Weights of a small GPT-style language model, trained from scratch on English Wikipedia.
Size: 14 layers, vocabulary 1024.
Each number is 50 + 15 x the weight over its row's rms, rounded and kept within 0 to 99. Layers, rows and columns count from 0. The size before them is the row's rms in percent of the matrix's.

# q: layer 5 attention query, 256x256, rms 0.0802, rows 0-30,64-94, columns 128-159
# k: layer 5 attention key, 128x256, rms 0.08, rows 0-30, columns 128-159
q0 094:66 63 57 85 20 21 50 64 39 53 17 46 61 33 61 31 39 18 98 36 24 62 61 51 68 77 24 50 46 55 37 59
q64 095:68 43 76 68 49 65 50 48 69 53 22 64 70 63 37 41 69 32 55 59 56 69 44 41 80 46 46 70 39 77 32 31
k0 088:38 47 43 34 51 56 61 53 42 25 69 45 29 54 57 65 37 36 43 37 45 33 61 52 43 33 64 16 57 30 65 61
q1 092:27 37 55 39 63 77 35 65 45 58 56 45 32 52 52 51 87 48 35 49 64 60 46 55 62 26 70 30 39 20 76 42
q65 101:54 33 34 58 72 52 53 25 50 59 64 62 26 68 20 47 49 74 40 42 17 43 70 99 10 35 51 45 37 48 45 71
k1 092:29 24 59 69 48 40 26 49 50 51 37 24 62 28 31 63 66 61 70 43 62 55 17 50 61 89 50 56 44 63 26 52
q2 096:65 57 58 62 36 35 32 63 27 45 19 55 85 49 51 34 66 61 45 57 54 48 72 30 47 56 46 57 56 75 49 50
q66 082:46 66 63 67 63 41 26 74 83 28 47 27 54 24 54 35 57 05 67 67 63 55 52 40 81 59 35 71 47 64 50 42
k2 097:44 51 54 34 67 66 56 33 40 47 51 56 15 74 44 41 41 74 54 30 63 18 68 47 39 45 51 57 55 73 63 45
q3 090:60 56 45 55 57 75 60 53 35 65 40 68 57 41 37 68 41 42 55 13 53 62 44 55 48 35 75 53 36 43 30 57
q67 106:61 42 54 37 51 87 63 56 42 36 34 38 71 38 45 57 33 45 55 07 57 73 69 55 38 61 63 65 41 39 25 57
k3 092:44 13 58 73 60 42 41 63 43 54 58 54 14 36 53 38 61 68 67 69 62 25 31 74 25 63 28 55 44 67 27 50
q4 099:44 60 42 59 39 07 41 78 58 31 23 59 49 47 34 48 65 61 64 35 50 46 65 72 91 43 47 56 73 20 41 84
q68 083:37 54 67 18 61 63 51 77 55 33 59 64 56 70 49 21 75 61 61 42 55 52 60 40 53 57 31 44 35 38 44 33
k4 100:46 53 34 36 32 78 54 51 73 76 77 31 38 45 91 56 59 43 51 51 49 42 67 35 30 45 34 31 52 54 58 36
q5 093:41 40 44 59 08 53 42 39 69 64 39 54 58 74 13 47 35 64 56 25 17 78 40 23 32 53 47 40 40 54 55 35
q69 097:37 48 50 47 60 68 50 49 55 37 56 33 47 55 71 64 60 67 55 33 30 54 76 35 54 36 53 48 64 36 32 21
k5 089:46 36 73 41 59 36 63 53 55 55 48 60 74 57 17 35 61 39 40 64 81 50 38 45 33 51 63 53 45 53 69 47
q6 094:48 72 45 48 27 47 60 68 57 41 21 70 54 55 51 59 63 72 52 38 18 37 56 30 53 46 54 71 52 44 53 37
q70 102:46 56 50 68 55 49 42 67 61 24 53 63 62 43 48 42 61 48 71 39 30 62 74 65 49 18 51 59 62 50 43 67
k6 097:57 56 61 70 71 44 64 55 36 39 50 58 51 36 40 73 58 23 63 49 54 49 34 61 57 62 54 59 39 26 39 68
q7 094:10 76 67 80 61 43 27 47 77 44 27 43 45 42 25 73 29 60 74 44 64 60 35 38 72 75 38 55 35 75 42 77
q71 103:68 59 41 35 19 59 26 48 46 47 38 62 43 47 71 23 24 57 47 46 65 55 56 38 42 41 29 26 46 40 48 47
k7 095:50 43 60 72 30 53 50 45 56 47 49 49 28 59 61 84 33 41 47 54 54 42 48 30 44 60 52 53 64 41 50 62
q8 095:53 27 58 34 61 63 22 26 47 71 44 32 52 57 55 22 59 18 33 54 52 41 36 30 63 47 39 38 33 35 40 39
q72 099:48 55 50 44 32 55 57 61 16 50 60 79 34 38 57 24 52 47 65 52 50 18 25 52 42 59 45 42 38 35 41 41
k8 104:56 63 38 39 62 53 50 53 70 65 64 54 30 36 54 68 66 45 47 52 10 76 47 51 65 40 73 44 61 59 75 50
q9 103:46 33 41 65 49 28 47 47 77 51 38 42 38 55 44 52 38 65 52 42 59 47 48 46 61 38 58 45 68 80 25 56
q73 092:64 61 57 61 35 57 60 44 53 37 62 66 61 38 51 48 39 52 54 51 24 74 48 44 52 55 14 65 57 62 46 38
k9 107:49 45 36 53 94 46 74 59 38 41 46 45 65 53 55 13 27 28 52 76 62 44 52 50 41 50 33 72 56 34 37 51
q10 094:48 30 56 49 54 66 57 59 55 58 55 48 67 51 55 69 30 30 48 62 47 67 57 61 84 58 56 33 65 38 27 67
q74 105:62 50 66 39 34 68 23 55 57 56 61 70 36 47 48 64 91 55 43 52 54 64 65 07 48 70 58 57 54 51 75 51
k10 097:62 86 58 29 56 55 47 48 49 58 45 43 45 50 44 35 18 45 32 44 52 47 50 21 35 38 52 44 38 59 40 62
q11 093:68 55 28 49 50 36 64 53 53 42 45 26 35 33 59 39 57 13 50 76 58 25 23 40 51 61 77 62 56 46 44 53
q75 110:49 70 62 56 70 34 27 61 32 72 39 35 57 61 55 38 62 26 96 56 46 49 68 76 43 56 90 68 67 50 41 39
k11 105:68 61 69 45 64 37 64 53 46 76 60 53 38 50 32 50 37 55 53 43 70 33 30 65 40 59 34 30 57 48 60 46
q12 101:54 70 54 70 56 51 52 39 62 41 35 67 53 53 49 65 39 33 25 55 33 80 36 63 40 61 19 43 67 70 50 50
q76 102:50 50 67 59 79 55 61 79 27 26 73 52 61 48 34 28 31 28 63 47 61 49 76 82 31 58 33 52 40 63 52 52
k12 098:51 41 37 28 57 49 55 69 60 57 23 46 39 58 56 36 46 86 55 48 56 34 38 43 36 74 54 50 69 78 69 50
q13 097:57 51 54 71 43 31 29 52 51 73 57 40 43 55 43 28 81 33 39 72 30 55 42 46 52 70 44 16 40 49 36 34
q77 103:25 64 45 52 46 52 39 64 47 43 69 56 58 43 66 57 80 43 64 88 25 70 36 31 64 66 38 43 41 43 50 19
k13 105:60 73 34 19 52 42 66 54 55 55 47 40 61 51 64 41 50 61 54 23 64 22 21 46 51 48 58 57 55 44 56 43
q14 095:50 51 61 53 36 35 61 38 38 61 43 26 46 51 53 39 54 59 32 05 71 53 60 48 35 48 50 62 61 30 55 28
q78 106:82 67 70 63 57 49 81 53 69 41 55 91 76 45 46 39 50 85 38 65 40 43 58 52 34 47 21 77 34 53 63 49
k14 101:56 89 52 40 66 58 60 52 63 29 38 43 31 52 38 40 48 18 49 40 74 58 75 43 56 33 56 51 52 38 60 72
q15 085:60 42 61 35 40 43 69 47 61 41 64 60 75 53 46 42 68 68 44 87 76 25 29 65 52 81 62 72 41 70 56 57
q79 103:54 64 51 19 60 52 69 69 59 62 53 45 17 82 48 49 57 52 46 67 47 47 22 71 37 51 61 41 46 44 22 36
k15 106:53 79 52 67 60 77 62 52 62 47 38 42 41 38 58 59 44 37 78 55 54 51 59 63 44 56 54 64 52 55 22 37
q16 088:55 52 34 66 42 55 23 35 56 43 25 46 74 44 23 66 28 73 49 58 55 45 55 72 78 62 87 53 66 59 29 54
q80 111:61 49 55 39 68 53 48 70 31 53 33 21 72 51 35 71 84 70 47 39 47 69 42 02 79 33 29 56 45 46 53 58
k16 098:81 70 62 46 28 50 42 59 49 43 33 40 46 37 68 51 45 55 59 56 29 42 31 30 18 43 50 66 34 32 84 55
q17 099:70 35 71 23 43 53 38 29 45 54 53 56 79 43 68 64 88 24 26 49 42 40 47 62 45 50 74 39 46 61 40 45
q81 105:59 49 19 60 64 70 35 44 93 47 36 68 50 66 42 72 76 59 44 32 34 99 66 40 28 73 32 36 52 35 53 48
k17 106:16 65 46 54 85 49 76 53 60 38 45 24 30 45 52 29 43 49 41 29 35 31 43 57 52 81 34 44 61 36 51 23
q18 100:52 82 53 91 37 31 61 54 32 42 60 62 64 67 62 66 54 45 72 31 40 37 61 52 54 50 81 51 54 54 96 46
q82 110:39 46 60 58 54 55 52 55 60 53 65 56 42 56 73 40 42 69 86 44 52 66 51 81 24 41 42 30 61 24 52 56
k18 100:36 37 49 56 49 56 55 72 67 53 56 51 59 48 28 43 63 67 30 24 38 52 67 68 49 31 45 46 18 33 42 62
q19 095:62 21 64 46 67 47 54 42 64 52 58 59 26 78 41 58 81 38 65 45 56 62 37 72 45 74 38 68 49 55 63 52
q83 111:32 67 39 41 61 44 15 59 45 65 63 50 47 45 37 36 53 27 43 51 36 14 43 35 46 52 48 43 34 40 62 52
k19 106:48 44 54 48 62 23 60 33 48 66 76 55 47 32 64 15 29 62 74 47 25 37 60 22 50 30 40 65 29 52 47 32
q20 097:43 58 40 12 46 53 51 33 49 63 75 53 38 14 46 49 79 50 59 37 50 48 63 42 44 38 79 45 68 35 41 57
q84 110:57 70 52 53 46 31 31 60 60 43 63 43 67 42 67 44 49 74 52 40 59 68 54 11 44 60 40 64 51 67 23 53
k20 105:43 36 88 55 45 49 53 66 46 37 70 47 55 48 54 73 38 36 75 45 58 67 47 43 39 42 67 40 60 45 70 30
q21 095:33 57 39 54 47 63 51 52 90 53 55 53 44 47 61 54 51 41 36 52 55 62 41 34 27 51 17 29 57 51 37 31
q85 104:29 13 48 64 57 44 37 60 62 58 59 57 61 35 43 62 47 48 65 43 38 65 73 57 67 48 62 31 64 56 64 66
k21 103:39 56 57 57 31 75 64 35 45 40 56 16 56 17 61 61 59 47 99 44 63 67 48 50 47 64 54 70 44 25 25 66
q22 088:61 67 15 67 91 38 52 43 29 39 41 34 29 48 61 45 45 44 41 61 51 32 36 65 47 40 73 68 56 02 46 70
q86 102:40 76 69 64 31 45 51 66 40 56 46 29 60 77 36 52 36 44 34 68 57 68 34 82 54 62 45 60 30 74 49 51
k22 093:40 39 52 39 78 66 76 32 53 52 35 44 42 58 15 27 66 45 45 54 56 42 59 45 37 70 55 80 28 30 44 59
q23 095:54 43 52 36 59 20 45 39 55 52 60 52 32 49 54 58 60 72 37 36 28 41 97 68 66 42 34 61 50 30 53 52
q87 104:60 38 36 71 12 45 45 28 66 54 70 50 48 37 72 37 81 50 00 48 72 48 56 56 34 66 60 31 49 39 61 47
k23 097:24 74 34 32 23 66 55 52 46 46 47 39 56 62 34 53 42 36 39 56 39 65 48 59 21 38 48 66 37 72 41 38
q24 094:18 41 46 62 83 52 58 30 38 64 69 36 47 55 52 65 59 54 46 36 67 25 61 61 89 33 52 28 48 52 59 44
q88 116:19 72 38 40 38 13 34 18 44 75 53 48 25 63 35 28 36 39 52 41 78 42 44 69 61 51 66 48 62 50 58 34
k24 110:57 42 52 44 53 80 47 45 61 56 47 29 49 50 20 15 59 59 24 66 47 28 22 56 66 33 54 61 47 26 39 26
q25 093:44 55 30 15 54 70 74 42 40 49 59 64 25 34 61 62 36 59 65 56 44 68 57 70 68 64 45 61 34 31 50 51
q89 112:20 50 51 43 32 52 42 38 69 72 37 60 42 72 30 43 41 42 55 46 64 27 52 40 45 59 41 68 58 49 76 59
k25 101:60 16 44 30 45 54 38 59 50 56 15 23 38 49 45 56 55 53 74 37 61 76 50 38 39 36 70 27 48 52 35 59
q26 099:47 23 56 61 35 57 68 47 42 54 73 53 45 36 32 37 70 55 68 34 48 27 51 57 42 55 64 55 68 25 51 56
q90 101:54 53 38 53 43 68 66 55 26 29 60 41 34 37 71 62 57 42 38 27 56 47 35 29 44 46 38 13 61 35 56 74
k26 099:57 23 52 58 55 66 24 43 24 76 50 57 33 48 39 58 61 69 11 48 37 53 35 62 47 42 30 57 56 62 25 44
q27 095:53 80 43 57 64 48 63 48 73 35 46 53 57 43 61 67 39 53 34 35 47 54 56 39 42 57 41 40 27 37 28 59
q91 108:34 59 69 54 33 45 61 58 55 56 17 44 43 32 60 74 66 44 45 30 46 74 55 27 51 44 34 42 55 35 19 62
k27 099:60 39 45 57 61 33 63 54 34 51 41 44 56 72 24 33 24 54 62 55 48 52 64 49 47 38 43 71 42 51 47 35
q28 092:60 65 31 61 36 64 36 51 38 55 49 71 58 59 37 58 56 86 57 26 53 60 46 55 59 65 66 22 47 61 15 64
q92 113:39 71 43 56 57 40 44 69 35 57 49 45 48 74 54 41 59 21 36 37 77 69 51 64 22 79 52 34 63 39 48 51
k28 100:69 45 61 45 43 42 81 64 44 18 63 85 77 36 48 37 54 57 44 53 42 69 78 58 40 60 30 41 67 50 77 47
q29 093:27 40 52 25 54 28 51 41 57 37 51 64 63 17 61 41 47 65 40 34 55 45 71 52 43 64 57 32 69 46 28 31
q93 111:66 39 66 32 66 67 58 33 62 49 59 40 41 55 23 40 49 26 45 30 26 36 60 26 60 50 41 54 36 45 47 32
k29 102:18 44 45 69 49 49 46 12 30 69 39 55 59 62 49 50 12 18 54 43 39 37 62 66 60 33 60 35 44 50 57 67
q30 093:50 44 62 38 39 60 11 56 34 16 54 48 46 27 42 59 65 80 37 40 50 36 45 39 60 74 61 55 54 71 53 57
q94 113:60 42 60 32 64 45 57 53 53 36 65 45 47 48 21 72 45 47 58 41 74 59 53 22 55 67 42 42 50 43 63 59
k30 097:52 47 35 99 28 59 66 37 51 46 47 71 31 53 50 49 48 82 65 60 77 74 63 15 54 62 46 50 40 37 79 59